From a checkpoint of a small transformer trained on Wikipedia: MLP 512 GeGLU, a variant of SOAP for these matrices.
Each number is 50 + 12 x the weight over its row's rms, rounded and kept within 0 to 99. Layers, rows and columns count from 0. The size before them is the row's rms in percent of the matrix's.

# layer 6 MLP down, 128x512, rms 0.215, rows 54-108, columns 384-511
100:45 42 44 50 44 53 43 50 76 68 31 46 49 40 54 46 34 80 39 70 48 46 52 52 49 48 64 43 42 29 30 59 66 40 53 42 50 26 40 62 48 73 27 61 32 29 53 37 49 66 52 43 29 38 42 29 50 61 38 69 26 56 52 69 42 51 57 62 65 56 66 65 56 22 39 41 33 41 68 74 64 59 55 66 37 45 35 52 36 54 72 54 54 54 56 64 64 47 61 51 52 55 44 50 45 44 41 44 63 42 61 59 44 63 31 57 53 52 41 48 62 40 44 54 56 53 46 41
105:59 51 62 52 49 38 49 51 29 48 51 25 64 41 57 48 51 31 40 55 63 55 57 58 36 25 61 48 34 66 51 47 37 58 27 64 57 50 49 71 63 54 68 35 53 51 61 40 65 49 22 26 45 52 38 52 42 64 40 54 62 61 30 44 45 49 70 58 48 54 60 60 33 53 72 58 55 32 70 47 31 41 51 39 22 38 46 57 31 44 63 44 53 39 54 50 53 36 41 39 32 68 50 66 59 50 65 51 56 47 49 34 24 68 34 40 43 47 43 55 17 50 43 52 39 37 47 60
094:52 37 47 67 37 60 56 37 45 46 62 43 49 56 74 50 61 59 58 38 47 47 54 39 44 50 44 55 33 49 55 49 40 39 60 29 51 58 34 45 24 60 35 41 61 57 25 41 42 31 51 49 53 48 54 48 54 67 62 60 54 46 19 38 55 48 53 32 32 37 55 42 54 46 71 56 54 46 66 60 43 37 55 56 46 79 42 62 47 70 25 66 45 34 69 53 37 47 51 53 72 40 51 66 48 31 67 55 63 57 73 55 43 64 47 57 28 36 63 61 45 53 47 35 60 46 56 48
095:46 33 41 60 55 43 48 65 49 34 47 60 52 65 44 42 40 58 50 60 59 57 64 22 39 72 69 29 52 53 48 55 49 47 54 68 52 34 99 56 37 48 47 54 51 57 55 36 56 56 45 64 47 47 54 61 54 47 65 41 46 64 68 73 45 58 24 40 64 51 37 50 50 36 53 54 50 63 44 41 49 64 35 55 58 44 53 30 31 34 65 35 53 55 43 43 42 48 38 54 65 57 48 44 41 71 43 48 43 45 30 45 43 40 67 48 50 47 31 62 62 52 47 48 60 76 37 39
099:76 43 51 35 49 45 51 59 47 53 46 51 60 46 46 80 65 50 37 39 14 59 51 48 35 35 58 46 39 23 57 44 39 49 34 59 67 73 66 67 29 26 36 38 72 52 57 51 57 41 63 65 44 62 55 62 60 67 60 43 43 79 44 68 54 57 50 36 45 49 32 36 61 55 53 41 56 52 39 42 36 56 35 47 50 54 49 82 35 52 41 63 56 60 42 54 50 55 42 45 48 43 32 53 61 44 73 48 60 54 37 50 54 36 45 54 65 48 39 46 53 42 53 46 32 80 77 52
099:57 74 66 47 57 59 54 64 56 61 64 48 36 64 51 40 47 53 55 44 48 51 65 51 57 56 49 53 38 45 57 64 38 50 75 50 46 37 45 33 49 46 43 21 60 38 58 49 59 26 34 49 34 34 45 61 42 58 52 52 74 57 57 67 32 61 41 53 54 57 39 36 57 63 47 41 42 54 67 41 54 45 39 36 45 40 43 77 35 50 63 56 54 50 26 49 70 61 63 74 55 47 51 49 68 78 46 57 47 64 34 34 32 25 41 42 50 26 44 53 47 41 40 38 38 58 41 47
102:27 39 53 50 47 47 50 42 26 66 30 69 55 44 27 70 50 49 50 35 44 58 53 70 56 68 76 36 62 37 42 50 30 44 64 71 42 54 50 45 56 53 50 62 53 51 52 60 45 19 52 35 59 54 45 31 59 56 58 47 36 65 61 43 44 47 61 57 47 60 43 43 61 47 31 69 44 70 55 56 41 57 50 37 31 38 46 35 41 45 44 45 57 55 48 55 41 31 58 67 59 62 48 62 55 54 30 48 43 48 31 35 41 46 58 39 65 43 33 48 65 43 51 50 70 62 71 50
102:55 37 46 65 30 43 41 36 34 74 59 77 40 63 53 44 43 40 71 53 49 36 51 72 51 50 48 63 21 31 45 50 34 76 49 46 60 61 21 39 57 64 60 46 73 67 65 40 56 50 09 57 51 31 46 56 40 64 39 42 68 49 53 48 58 52 53 30 49 32 53 38 48 68 42 56 41 61 34 53 33 43 52 50 51 50 46 58 31 64 35 38 49 42 41 37 53 46 57 31 51 53 46 58 31 52 65 59 45 40 57 52 24 45 49 37 28 35 53 36 53 52 65 52 60 36 58 52
100:67 46 56 52 51 45 78 59 78 58 74 60 65 54 41 48 28 46 58 50 48 52 51 34 46 54 43 50 56 32 48 49 37 24 47 35 45 50 64 41 49 77 45 51 31 43 59 32 25 49 33 59 49 54 63 51 51 52 56 58 45 73 53 63 30 47 59 54 45 53 46 42 29 53 43 42 44 64 62 44 54 44 60 40 52 50 24 54 48 54 39 28 38 53 49 49 44 54 48 46 47 69 74 60 54 27 40 56 58 40 52 43 55 27 50 60 59 25 39 34 55 19 37 51 57 67 35 52
100:33 56 49 59 38 38 55 39 29 36 33 25 47 61 65 58 73 58 36 45 67 42 40 66 60 69 40 48 49 43 43 46 43 41 83 61 63 26 47 46 42 49 25 55 71 60 59 53 52 55 60 34 44 37 54 46 68 56 21 49 77 63 57 63 45 57 38 55 56 52 23 34 58 44 45 32 45 45 64 40 34 53 36 57 50 73 40 50 37 49 51 46 62 57 49 64 54 52 53 52 53 47 49 41 59 55 43 50 53 54 49 36 41 57 79 44 61 62 50 66 45 26 36 44 43 65 40 39
094:52 36 27 45 53 70 46 47 31 64 32 58 60 69 55 42 53 47 56 30 52 53 42 60 44 51 48 36 51 36 36 57 53 48 42 63 37 23 36 63 67 47 24 33 46 42 46 68 50 67 51 19 37 44 58 34 63 62 53 44 36 55 53 54 75 64 53 55 51 54 42 81 57 52 47 56 47 34 53 46 66 51 52 36 53 42 58 58 45 73 50 51 51 48 60 29 66 61 46 28 44 42 46 26 39 54 59 43 50 55 35 51 53 66 54 40 30 57 47 05 56 70 40 53 52 46 43 53
097:36 42 42 56 33 51 67 44 31 54 45 65 53 36 70 70 34 46 39 66 66 38 62 41 63 39 66 54 50 44 45 43 26 77 47 49 40 43 46 48 33 28 52 39 60 48 45 60 58 47 50 49 61 48 38 59 29 43 45 41 60 35 53 59 66 57 53 41 36 33 51 49 54 23 49 43 43 62 76 43 73 59 60 50 47 41 50 52 48 35 43 45 48 42 66 53 36 53 45 35 65 54 80 56 60 94 67 34 65 44 51 47 39 67 41 64 40 65 44 38 57 54 62 44 37 39 44 50
103:32 34 48 58 62 42 35 49 64 47 49 45 35 54 68 56 56 13 50 44 40 60 48 55 26 39 64 44 62 16 68 51 43 47 49 47 55 59 43 55 37 63 60 51 50 60 35 58 48 60 46 42 70 58 51 40 55 45 52 41 44 55 40 66 53 22 58 51 60 61 50 45 67 56 37 48 62 39 53 69 40 39 59 32 55 59 52 64 58 37 39 63 34 55 65 32 71 65 61 37 38 56 36 61 46 42 54 55 67 65 66 45 43 58 59 53 66 54 34 35 54 53 41 47 42 57 38 58
096:53 60 71 50 44 49 48 56 52 71 48 40 26 43 60 72 54 44 61 44 26 54 43 51 59 68 64 43 70 28 55 41 42 58 64 45 56 41 60 47 45 30 40 49 67 39 50 51 46 32 40 65 45 40 54 39 36 33 39 54 31 40 73 66 64 52 55 48 36 59 61 65 45 66 27 53 60 34 52 65 54 42 61 56 64 53 61 41 45 55 39 40 55 54 77 63 49 47 44 57 53 48 46 44 43 32 51 64 66 38 55 67 79 81 37 70 58 49 67 53 48 51 27 53 64 72 39 49
107:33 33 49 63 49 47 51 57 34 60 60 15 64 45 43 50 43 43 46 43 61 64 37 47 46 47 56 60 36 61 66 52 35 27 40 42 52 27 43 73 57 39 53 49 49 62 58 59 72 63 65 66 70 61 47 31 53 26 45 37 62 54 32 27 33 37 48 65 48 46 54 55 52 49 66 49 57 58 40 43 45 24 61 70 41 58 33 49 34 56 44 80 53 49 48 58 59 50 44 51 68 39 61 50 64 45 73 69 69 55 53 62 25 42 66 57 34 55 51 34 66 55 59 47 45 43 34 22
096:49 58 48 47 40 41 50 43 47 60 54 48 70 53 61 33 65 61 49 35 58 44 50 42 42 69 25 55 46 49 56 64 43 48 67 55 45 31 20 35 52 74 39 55 51 43 50 34 52 37 45 51 69 55 51 45 54 23 56 48 43 61 48 41 45 64 39 63 54 47 47 58 58 33 32 37 49 27 37 73 53 36 42 54 53 64 73 62 48 66 34 48 62 77 48 58 68 46 57 41 51 45 58 64 33 23 19 53 42 53 72 55 52 58 44 69 60 38 39 26 46 47 54 53 51 44 40 57
099:52 39 47 48 35 37 56 56 57 66 40 39 44 67 30 31 80 55 46 45 52 66 37 54 51 55 51 44 20 47 44 42 54 55 40 55 50 43 67 40 60 40 48 59 52 71 64 61 31 70 37 52 53 60 65 59 56 57 52 47 27 60 65 70 60 53 36 53 38 58 61 47 54 38 43 35 43 40 68 43 50 59 65 32 71 51 42 42 72 43 56 48 59 43 58 35 33 60 37 56 46 47 56 56 30 65 61 50 55 59 55 47 67 39 46 58 67 58 30 74 55 41 63 60 31 43 58 53
106:51 46 56 52 65 52 63 48 32 26 59 45 59 55 43 64 70 42 74 34 63 24 54 61 42 56 52 55 37 38 65 54 24 60 32 55 49 70 33 75 46 41 28 48 75 50 48 32 54 37 34 61 56 45 55 63 47 60 42 57 56 68 45 48 64 57 63 42 37 49 44 59 42 69 62 55 53 64 56 41 28 33 56 47 53 50 65 45 55 58 17 50 38 42 49 48 68 66 53 54 48 49 35 48 32 76 73 41 56 46 57 41 33 55 61 40 42 51 59 29 52 57 52 60 38 43 60 35
099:30 34 32 52 44 50 59 55 53 55 49 49 47 50 75 51 36 72 45 69 33 34 52 38 50 58 66 66 35 58 51 58 41 61 35 61 57 42 34 71 32 49 46 38 51 44 64 54 38 69 42 71 43 45 58 26 41 56 70 55 36 55 50 40 45 38 49 66 43 65 45 39 65 55 49 57 32 52 62 53 20 69 51 55 26 52 42 65 48 31 63 51 57 46 27 32 65 55 58 71 45 56 60 40 56 37 66 57 55 31 56 40 57 60 58 41 34 55 47 46 27 52 36 48 56 62 18 65
104:38 41 66 42 60 48 58 39 66 47 49 49 29 36 61 32 54 62 51 52 43 59 35 58 54 35 36 45 66 58 44 48 35 55 37 41 35 64 36 52 49 64 34 51 70 47 52 38 50 40 26 58 75 55 61 53 52 51 54 54 48 59 70 37 47 47 63 47 33 73 24 65 28 45 38 43 45 47 26 56 20 54 42 33 47 50 55 60 52 57 32 35 45 34 47 48 39 31 57 44 11 49 61 31 48 51 45 43 42 31 52 25 49 58 53 46 49 42 52 31 70 70 39 43 47 35 55 56
117:71 61 45 39 69 44 55 66 51 44 87 35 61 48 41 42 20 46 67 69 49 44 24 53 34 45 42 85 40 54 77 47 53 64 32 36 48 72 44 40 56 71 54 39 46 56 44 46 37 60 47 60 50 51 43 48 44 26 48 44 42 66 65 33 50 38 47 61 44 76 49 71 21 61 71 49 66 46 50 47 46 43 34 54 41 37 57 45 48 58 65 30 54 53 50 55 64 53 57 43 35 35 75 18 42 30 39 46 45 33 44 57 46 73 52 62 51 37 43 49 60 42 64 45 60 47 48 37
097:49 56 44 43 52 51 70 26 42 35 46 59 54 41 46 51 55 56 54 52 35 41 61 60 32 60 51 42 56 51 50 50 48 45 33 62 52 31 68 54 54 65 42 44 51 44 61 56 33 46 33 57 39 42 43 35 43 54 29 41 48 62 51 37 42 39 43 37 55 54 44 53 33 52 45 64 43 50 55 52 68 39 39 55 35 49 63 66 39 59 44 61 49 41 30 41 66 45 47 49 44 75 37 53 43 33 35 39 69 57 67 46 61 59 37 50 62 67 55 52 51 49 28 40 68 55 43 60
095:31 59 50 56 36 50 64 57 47 64 54 29 42 67 50 40 62 42 64 66 43 47 44 53 51 59 26 39 42 68 67 30 59 49 40 39 35 60 46 19 54 51 40 42 66 54 46 34 36 49 49 37 58 66 59 65 39 44 70 66 46 47 69 55 53 39 57 37 43 50 54 48 53 46 65 48 43 55 46 65 73 63 77 50 58 37 59 58 64 57 48 57 62 57 49 64 50 63 48 44 52 53 45 58 31 38 61 47 33 35 56 57 56 48 68 51 64 43 56 53 38 71 48 33 50 51 58 47
101:34 33 59 43 42 53 41 48 57 46 58 55 49 57 36 50 68 61 31 54 48 57 49 40 47 38 24 30 65 40 46 50 32 41 66 64 55 56 56 38 57 56 61 44 40 38 72 69 51 61 53 57 44 60 59 64 66 44 56 57 56 51 61 60 40 34 57 57 45 47 44 72 39 51 39 45 41 41 46 49 57 51 47 42 51 56 52 39 73 63 52 42 69 62 36 54 35 47 39 63 58 57 48 48 32 41 49 48 40 54 52 48 57 61 32 61 55 61 69 32 56 34 69 25 37 62 44 66
097:43 60 42 43 31 66 44 44 43 61 47 53 69 85 87 44 51 56 49 74 34 55 52 71 66 34 55 60 58 57 35 53 73 47 56 58 38 47 45 61 28 53 63 47 54 43 46 68 68 63 38 38 46 46 42 45 35 47 45 49 57 59 51 39 59 67 54 54 44 29 53 58 49 49 48 44 26 51 44 61 34 48 33 15 45 64 41 56 44 53 39 35 49 46 57 44 48 49 84 80 46 42 47 38 58 50 40 42 64 43 79 48 47 61 35 60 39 45 38 31 54 30 26 42 21 58 46 62
091:47 60 72 55 44 48 56 55 61 37 65 69 48 42 50 67 41 68 64 61 54 61 57 53 65 42 60 58 41 41 36 58 34 50 52 47 39 38 66 45 56 57 61 41 35 27 45 56 47 54 43 50 62 74 27 73 41 70 46 57 60 41 51 40 73 68 44 60 52 57 47 58 55 75 40 71 53 36 50 59 51 61 49 80 59 39 82 71 50 53 46 52 61 63 88 63 66 48 47 39 55 52 27 39 43 50 36 58 32 34 39 38 45 42 54 56 57 30 44 64 46 52 74 29 41 59 62 65
100:37 37 48 51 44 41 47 53 60 62 46 59 49 73 50 64 06 53 25 54 38 49 46 72 29 65 34 40 62 63 40 63 59 20 46 50 53 36 47 25 68 74 47 65 46 42 44 53 41 41 51 50 57 42 30 50 61 38 61 41 43 54 55 53 52 42 68 48 55 47 55 51 43 48 35 46 46 36 20 75 72 52 61 55 48 46 50 39 45 66 67 24 71 44 57 38 50 22 44 65 53 66 65 71 73 50 40 67 45 44 46 59 55 45 45 42 59 45 49 37 65 52 55 48 47 50 68 55
110:33 46 47 35 35 67 59 43 62 64 50 28 77 59 38 62 13 36 47 34 68 42 55 46 55 59 44 51 35 62 48 59 35 55 30 51 47 42 60 49 42 53 58 51 43 48 47 51 43 56 45 58 42 51 45 42 48 52 53 45 47 60 45 54 47 41 60 44 45 56 40 62 71 48 56 45 39 53 50 44 60 44 52 65 43 43 42 43 69 21 36 39 54 34 71 53 41 51 53 44 16 45 71 62 51 44 40 48 50 35 56 48 19 53 49 60 51 48 35 57 60 35 70 63 67 56 53 55
097:39 66 64 43 47 64 57 35 76 51 55 65 38 28 35 45 43 45 68 26 53 51 51 53 63 57 45 63 37 54 63 50 40 44 37 39 50 48 50 26 31 73 51 43 50 47 51 56 47 39 46 56 32 37 42 50 45 42 44 49 53 60 33 49 57 34 50 51 44 54 30 67 52 41 46 63 48 46 48 50 58 33 41 51 51 28 45 57 33 57 37 25 39 41 50 38 49 67 68 56 50 48 59 35 49 51 40 44 44 47 45 38 41 69 63 38 43 63 36 33 47 42 51 49 52 43 68 50
097:63 53 64 14 58 56 56 52 41 62 34 60 51 49 70 40 44 60 55 48 55 33 45 66 51 68 38 40 53 69 41 55 47 54 39 53 35 31 52 40 26 62 61 43 27 83 55 41 56 57 73 50 60 29 57 48 24 41 49 42 45 47 36 43 44 46 73 52 33 63 35 54 53 65 49 56 40 41 70 14 29 56 52 57 68 51 50 57 44 41 68 49 54 54 54 48 59 63 51 52 47 67 52 35 44 73 32 72 42 43 43 56 49 51 56 48 57 48 51 43 48 33 53 57 58 45 70 36
102:48 47 45 28 36 59 47 51 48 47 73 41 68 65 49 29 30 39 55 62 67 60 47 41 43 53 71 65 65 32 55 51 45 55 40 56 36 47 42 49 46 56 41 50 53 58 43 63 51 54 41 14 46 44 54 48 38 53 20 40 29 54 67 25 47 61 63 58 56 43 56 48 67 38 27 48 45 45 53 57 55 56 55 55 44 55 32 43 38 69 73 49 32 41 44 47 48 40 40 52 43 44 42 66 66 51 60 56 46 65 52 60 30 69 70 33 23 38 55 26 40 62 25 53 62 44 55 47
108:62 47 51 49 48 60 62 65 40 69 41 35 57 55 68 36 50 52 55 30 42 54 53 55 67 52 92 49 48 35 40 66 52 40 54 55 52 43 59 63 48 41 43 54 57 47 64 57 58 51 45 36 53 50 51 35 62 72 48 40 55 71 61 59 35 45 47 47 57 63 53 25 82 49 45 46 39 59 48 60 31 47 44 29 47 53 36 40 12 52 48 49 55 56 30 46 70 68 36 45 53 54 24 49 85 77 65 62 58 80 36 38 50 30 67 40 46 41 46 63 43 64 36 41 69 78 47 40
097:56 62 32 62 57 65 54 65 56 50 49 30 49 72 39 53 55 36 44 58 66 64 26 41 31 28 50 65 63 54 48 69 36 40 62 50 53 51 31 49 52 70 56 54 38 38 35 56 47 51 60 38 51 74 64 49 52 41 54 48 54 61 48 36 51 37 53 65 53 68 71 66 53 40 61 35 33 45 56 34 64 47 70 51 48 50 50 24 68 47 36 24 52 32 29 55 66 32 37 39 70 59 65 45 48 31 48 57 62 44 78 64 48 53 64 49 46 24 46 52 49 52 49 56 43 21 39 36
098:49 51 46 69 46 37 44 47 50 57 54 67 46 65 68 49 54 40 43 70 49 50 46 43 46 58 58 18 45 43 40 27 37 64 39 45 68 63 58 80 52 46 58 41 67 81 47 55 38 43 75 47 19 51 55 61 57 40 42 53 63 53 62 60 60 38 58 35 44 44 45 51 50 57 36 73 73 48 32 49 50 52 40 61 34 50 54 42 33 35 64 35 57 44 57 24 66 44 53 23 59 58 42 65 48 50 52 48 50 32 66 50 51 43 46 55 17 48 31 40 34 54 39 41 54 60 51 40
104:44 53 56 49 53 21 49 38 71 49 46 53 48 60 52 42 70 43 53 51 70 49 46 66 34 45 39 64 37 31 42 54 31 40 34 41 35 51 27 54 21 64 42 67 70 56 38 47 48 38 35 42 44 68 39 46 77 46 58 40 64 45 55 56 55 59 62 39 50 38 53 64 67 53 43 53 50 55 62 45 38 42 56 51 45 48 48 53 58 53 49 63 36 48 54 40 60 44 49 51 57 59 53 59 49 30 52 63 53 65 40 48 41 50 62 42 22 45 34 46 20 57 50 57 60 50 60 54
100:52 50 53 69 63 25 25 53 48 39 57 63 86 63 38 35 45 48 43 59 56 26 39 30 49 38 42 51 46 30 56 55 74 47 64 64 55 36 74 52 60 39 47 63 37 55 56 45 38 52 44 74 52 55 68 60 59 60 45 45 50 40 63 46 54 39 42 44 35 35 45 39 72 53 30 45 42 32 63 43 70 53 73 60 48 36 52 35 77 59 51 59 60 51 56 57 53 44 32 45 43 56 36 45 51 39 51 49 46 33 26 38 76 40 49 57 40 64 56 36 67 46 69 36 41 53 53 51
105:68 61 39 49 37 43 37 67 50 57 59 47 56 48 41 66 50 41 63 53 34 59 36 65 38 64 59 47 46 60 37 39 67 64 72 59 53 26 52 37 53 39 71 39 56 57 44 46 61 38 57 26 64 33 63 67 54 63 62 61 48 43 53 61 57 52 68 27 36 48 34 29 51 64 54 51 36 41 56 58 57 74 66 36 67 43 37 61 53 18 52 50 61 46 73 57 39 50 62 51 57 64 64 60 54 34 50 60 39 48 40 59 64 38 53 77 50 36 65 52 37 53 45 55 34 64 59 52
101:45 47 50 35 41 65 59 75 42 47 38 61 73 59 63 53 62 50 47 37 43 40 49 46 60 33 36 48 45 31 55 49 37 29 54 51 59 70 52 59 45 38 62 44 37 42 46 44 37 66 48 59 51 51 43 69 45 43 52 57 56 44 78 38 64 67 63 46 40 57 44 57 19 32 70 41 46 46 38 27 62 62 51 51 43 74 61 64 32 48 56 54 52 52 57 45 38 36 62 60 56 60 63 49 51 65 39 49 52 66 45 56 54 19 42 48 29 56 70 36 44 53 45 55 27 23 49 70
106:59 33 54 33 56 53 43 57 53 50 42 47 55 62 47 61 67 61 52 47 51 40 52 44 39 39 51 37 55 37 65 53 54 62 67 54 54 26 35 53 62 39 72 54 32 45 67 44 36 62 47 45 31 43 74 49 28 31 42 78 29 44 61 69 53 54 60 53 42 55 42 69 34 50 56 54 46 33 54 75 84 65 39 54 62 14 34 35 48 37 52 51 54 46 78 66 65 30 48 38 36 46 53 34 44 30 40 41 59 34 42 56 55 45 43 58 61 50 52 47 69 55 89 40 53 71 51 69
105:52 58 42 52 59 67 59 42 79 59 53 50 45 40 41 42 34 52 51 65 76 46 54 65 43 41 39 62 34 58 43 45 57 58 64 61 56 64 48 31 60 67 54 30 42 44 32 53 36 44 49 40 64 49 49 71 55 56 60 60 32 73 48 53 39 29 48 51 41 52 56 65 34 52 48 57 50 53 43 44 31 17 42 80 41 64 33 46 65 57 39 59 59 60 44 40 39 51 32 27 50 33 60 40 56 33 41 43 44 28 59 52 42 61 39 49 55 48 66 38 34 56 73 32 81 37 50 64
102:40 35 57 34 50 35 35 35 72 53 49 55 16 50 39 55 18 60 56 41 58 59 53 50 63 51 28 51 58 36 59 49 17 67 47 51 26 73 57 35 46 38 31 41 56 50 72 31 35 48 58 44 29 57 49 48 67 51 52 39 69 63 58 15 28 43 49 48 53 49 45 63 48 71 18 79 67 46 39 48 58 43 54 55 35 62 62 50 53 53 35 45 58 49 56 42 62 31 85 62 53 40 53 42 42 59 52 50 76 47 26 13 49 58 57 52 59 37 31 43 58 59 38 50 71 34 53 41
094:41 58 38 58 57 34 70 48 00 54 64 50 56 64 52 50 39 44 44 43 51 54 39 82 40 57 46 52 33 36 42 49 28 41 51 55 43 34 50 48 44 51 55 44 67 49 56 48 61 45 52 73 46 44 45 55 55 55 59 60 37 46 60 35 40 78 59 56 51 59 68 65 73 71 41 66 62 46 41 47 46 31 48 66 43 62 57 42 81 36 29 43 66 55 43 84 66 36 55 67 53 62 56 53 52 34 48 62 45 43 54 70 50 53 63 54 45 45 43 48 45 34 62 51 38 40 40 44
106:46 76 68 49 70 49 55 36 69 54 49 70 51 53 52 52 79 25 48 61 33 39 51 53 57 45 49 46 43 32 49 45 61 59 41 47 60 56 69 66 51 56 53 40 45 57 49 82 65 31 42 55 44 50 29 64 62 62 47 47 42 42 45 82 52 62 79 44 56 66 46 51 57 38 49 54 54 47 52 63 49 67 41 48 65 49 44 43 49 48 60 43 59 48 35 43 56 48 46 59 53 60 49 44 49 53 36 35 49 44 35 59 56 70 44 44 52 47 70 52 71 44 60 57 31 59 58 50
111:35 52 33 64 29 19 32 62 34 68 42 29 45 40 21 64 36 55 49 56 42 49 64 58 67 61 46 58 43 57 33 62 34 48 70 67 36 65 49 55 50 65 38 43 52 45 54 44 42 38 61 49 58 42 47 56 47 50 56 48 73 50 36 56 39 61 49 43 67 27 50 49 58 48 29 50 56 57 58 90 54 59 66 55 44 52 51 35 39 67 64 67 40 63 53 55 64 49 51 55 41 78 36 52 49 34 49 45 61 47 45 30 36 59 40 72 47 56 56 48 49 49 60 50 58 57 71 43
097:55 55 59 60 38 48 53 52 14 43 49 43 53 41 54 55 43 52 34 59 44 82 41 61 46 51 38 62 50 54 48 51 14 56 51 41 46 47 45 62 35 64 50 53 57 49 47 34 52 56 92 74 41 41 55 57 45 41 69 50 51 59 67 23 47 51 67 32 44 55 48 69 48 49 49 42 64 58 49 44 53 48 56 62 46 38 59 18 28 55 42 50 54 22 35 56 58 42 68 45 26 39 46 60 60 50 50 52 46 36 49 52 41 41 40 48 44 60 44 39 31 43 74 51 50 50 49 48
103:48 40 34 56 35 44 57 37 61 65 38 53 70 50 35 64 24 48 44 37 42 42 51 32 60 87 54 50 44 61 43 49 26 48 52 54 55 64 53 64 29 34 19 52 76 60 78 55 59 43 54 50 31 49 52 64 59 58 47 52 33 43 49 43 49 34 67 46 63 43 38 60 47 49 55 59 55 33 62 69 32 56 36 53 47 32 47 72 36 65 45 49 59 56 65 47 68 53 36 64 38 57 32 61 57 41 49 37 57 52 32 52 47 65 55 49 54 24 64 34 51 63 21 54 70 66 43 69
099:44 60 59 47 45 53 47 46 61 73 41 34 59 59 48 54 56 59 87 43 71 64 33 67 43 60 40 46 49 61 57 65 70 40 40 62 58 54 42 45 49 54 72 42 34 03 51 34 71 30 31 40 27 39 53 38 59 31 59 48 32 57 57 62 43 54 43 52 54 47 46 65 43 56 61 43 47 80 58 48 63 71 44 71 44 28 60 35 31 46 84 43 40 48 55 58 75 62 51 48 65 45 55 59 49 50 45 43 50 56 47 58 57 41 69 35 63 51 56 74 64 46 44 55 69 68 26 50
099:27 32 53 36 55 43 54 43 62 48 56 51 40 31 44 48 52 62 42 82 38 36 57 30 43 66 41 44 66 54 49 63 48 66 81 14 36 62 70 42 44 48 58 34 47 46 48 35 47 57 62 51 32 62 50 63 36 48 34 52 58 55 53 50 54 54 38 59 55 37 34 64 53 58 39 64 45 39 55 51 58 48 34 60 54 55 46 60 76 68 38 37 57 46 34 46 27 51 60 60 52 36 66 18 48 57 40 51 41 44 69 48 49 62 69 49 57 46 49 54 48 41 35 52 46 29 57 49
108:35 43 42 66 42 42 58 44 34 50 62 43 29 53 35 52 57 51 43 37 44 48 64 42 54 34 51 57 40 44 55 57 51 46 38 52 52 52 53 60 44 46 51 52 55 57 35 37 50 42 61 50 47 39 51 52 40 61 60 46 59 48 52 53 61 64 57 55 54 30 54 40 63 60 47 52 71 55 36 46 63 58 51 66 61 70 64 42 72 52 57 60 49 29 52 38 52 62 47 52 58 58 39 62 50 47 63 52 53 58 67 39 25 46 45 59 51 62 45 65 34 34 31 47 56 43 54 63
096:54 59 58 34 57 31 32 34 57 69 62 45 46 50 19 44 31 41 56 76 45 57 40 69 66 67 49 45 43 83 42 44 52 40 62 47 44 49 60 45 47 49 58 51 54 47 64 57 58 36 52 65 47 58 44 48 50 49 55 34 19 34 42 36 47 61 55 50 48 37 44 67 53 32 46 45 79 49 51 61 43 40 53 56 59 40 55 47 50 39 54 39 48 57 60 45 44 60 39 53 44 58 56 59 67 31 77 50 37 53 63 63 73 59 55 32 53 53 36 57 47 56 35 32 26 48 75 50
103:62 53 60 40 38 58 63 52 56 60 64 48 45 59 66 40 36 67 33 76 35 38 66 54 55 52 53 49 52 60 36 53 45 62 44 56 49 54 71 64 55 36 36 57 52 74 49 45 58 66 29 67 53 60 58 57 40 59 59 32 62 28 50 58 50 58 40 43 37 53 31 64 34 61 50 37 80 13 49 52 60 61 59 45 57 32 51 65 40 58 57 36 39 52 59 59 50 42 82 61 55 71 45 58 17 65 59 48 53 58 44 70 49 37 40 52 59 53 34 72 68 76 61 48 55 51 64 41
099:52 50 52 45 42 23 64 40 47 54 47 45 39 58 56 53 79 38 67 56 45 62 45 40 60 50 40 28 38 59 47 46 60 42 61 48 48 43 49 63 51 26 36 50 47 43 48 35 58 55 22 54 45 69 67 35 50 58 80 52 48 47 47 53 64 33 57 48 45 56 57 47 45 48 43 46 61 25 38 43 53 59 57 52 37 74 43 71 77 49 52 67 49 53 71 62 52 44 37 59 34 52 11 34 42 68 79 59 49 70 39 53 56 42 59 54 53 74 55 54 40 72 44 47 38 50 56 44
102:15 49 38 58 49 61 41 57 69 43 45 68 33 55 28 45 39 51 33 51 71 50 56 46 50 64 35 31 57 58 55 54 62 56 53 36 42 40 55 48 38 72 57 53 39 37 32 35 54 52 63 65 60 73 41 35 55 73 52 42 54 44 58 33 50 45 67 40 63 63 57 72 64 64 36 81 59 52 56 54 55 37 65 59 38 70 64 52 76 56 35 70 53 42 49 37 49 38 55 39 24 62 50 40 14 41 43 51 50 36 58 33 70 50 43 50 61 44 41 58 54 64 49 48 42 30 40 43
099:42 53 53 55 56 67 26 59 52 29 49 45 54 42 46 59 46 79 53 31 86 42 59 62 50 37 62 40 71 53 48 57 42 12 37 64 43 43 58 49 51 59 16 36 42 44 80 34 61 61 53 58 64 57 61 50 66 46 48 62 47 63 61 37 41 26 60 59 46 55 41 27 52 47 60 47 40 47 41 44 47 41 16 47 37 62 48 72 39 41 45 60 43 53 36 72 60 42 51 36 53 71 49 49 47 37 47 61 81 53 44 59 49 16 56 54 60 47 51 45 55 45 36 27 48 42 38 34
099:54 51 53 53 84 51 38 26 56 52 52 47 45 55 63 39 63 61 85 37 62 39 39 45 52 42 55 65 53 43 54 41 84 27 51 46 57 50 37 40 57 50 49 48 45 66 60 77 58 45 54 55 56 58 40 48 39 70 43 54 64 34 50 52 44 55 43 61 65 45 46 44 45 65 75 57 64 41 56 49 71 41 43 46 41 53 42 52 56 42 56 61 56 51 76 33 38 53 55 32 60 63 46 44 70 68 53 40 34 65 45 61 28 55 36 42 65 52 57 57 70 56 62 62 61 49 47 68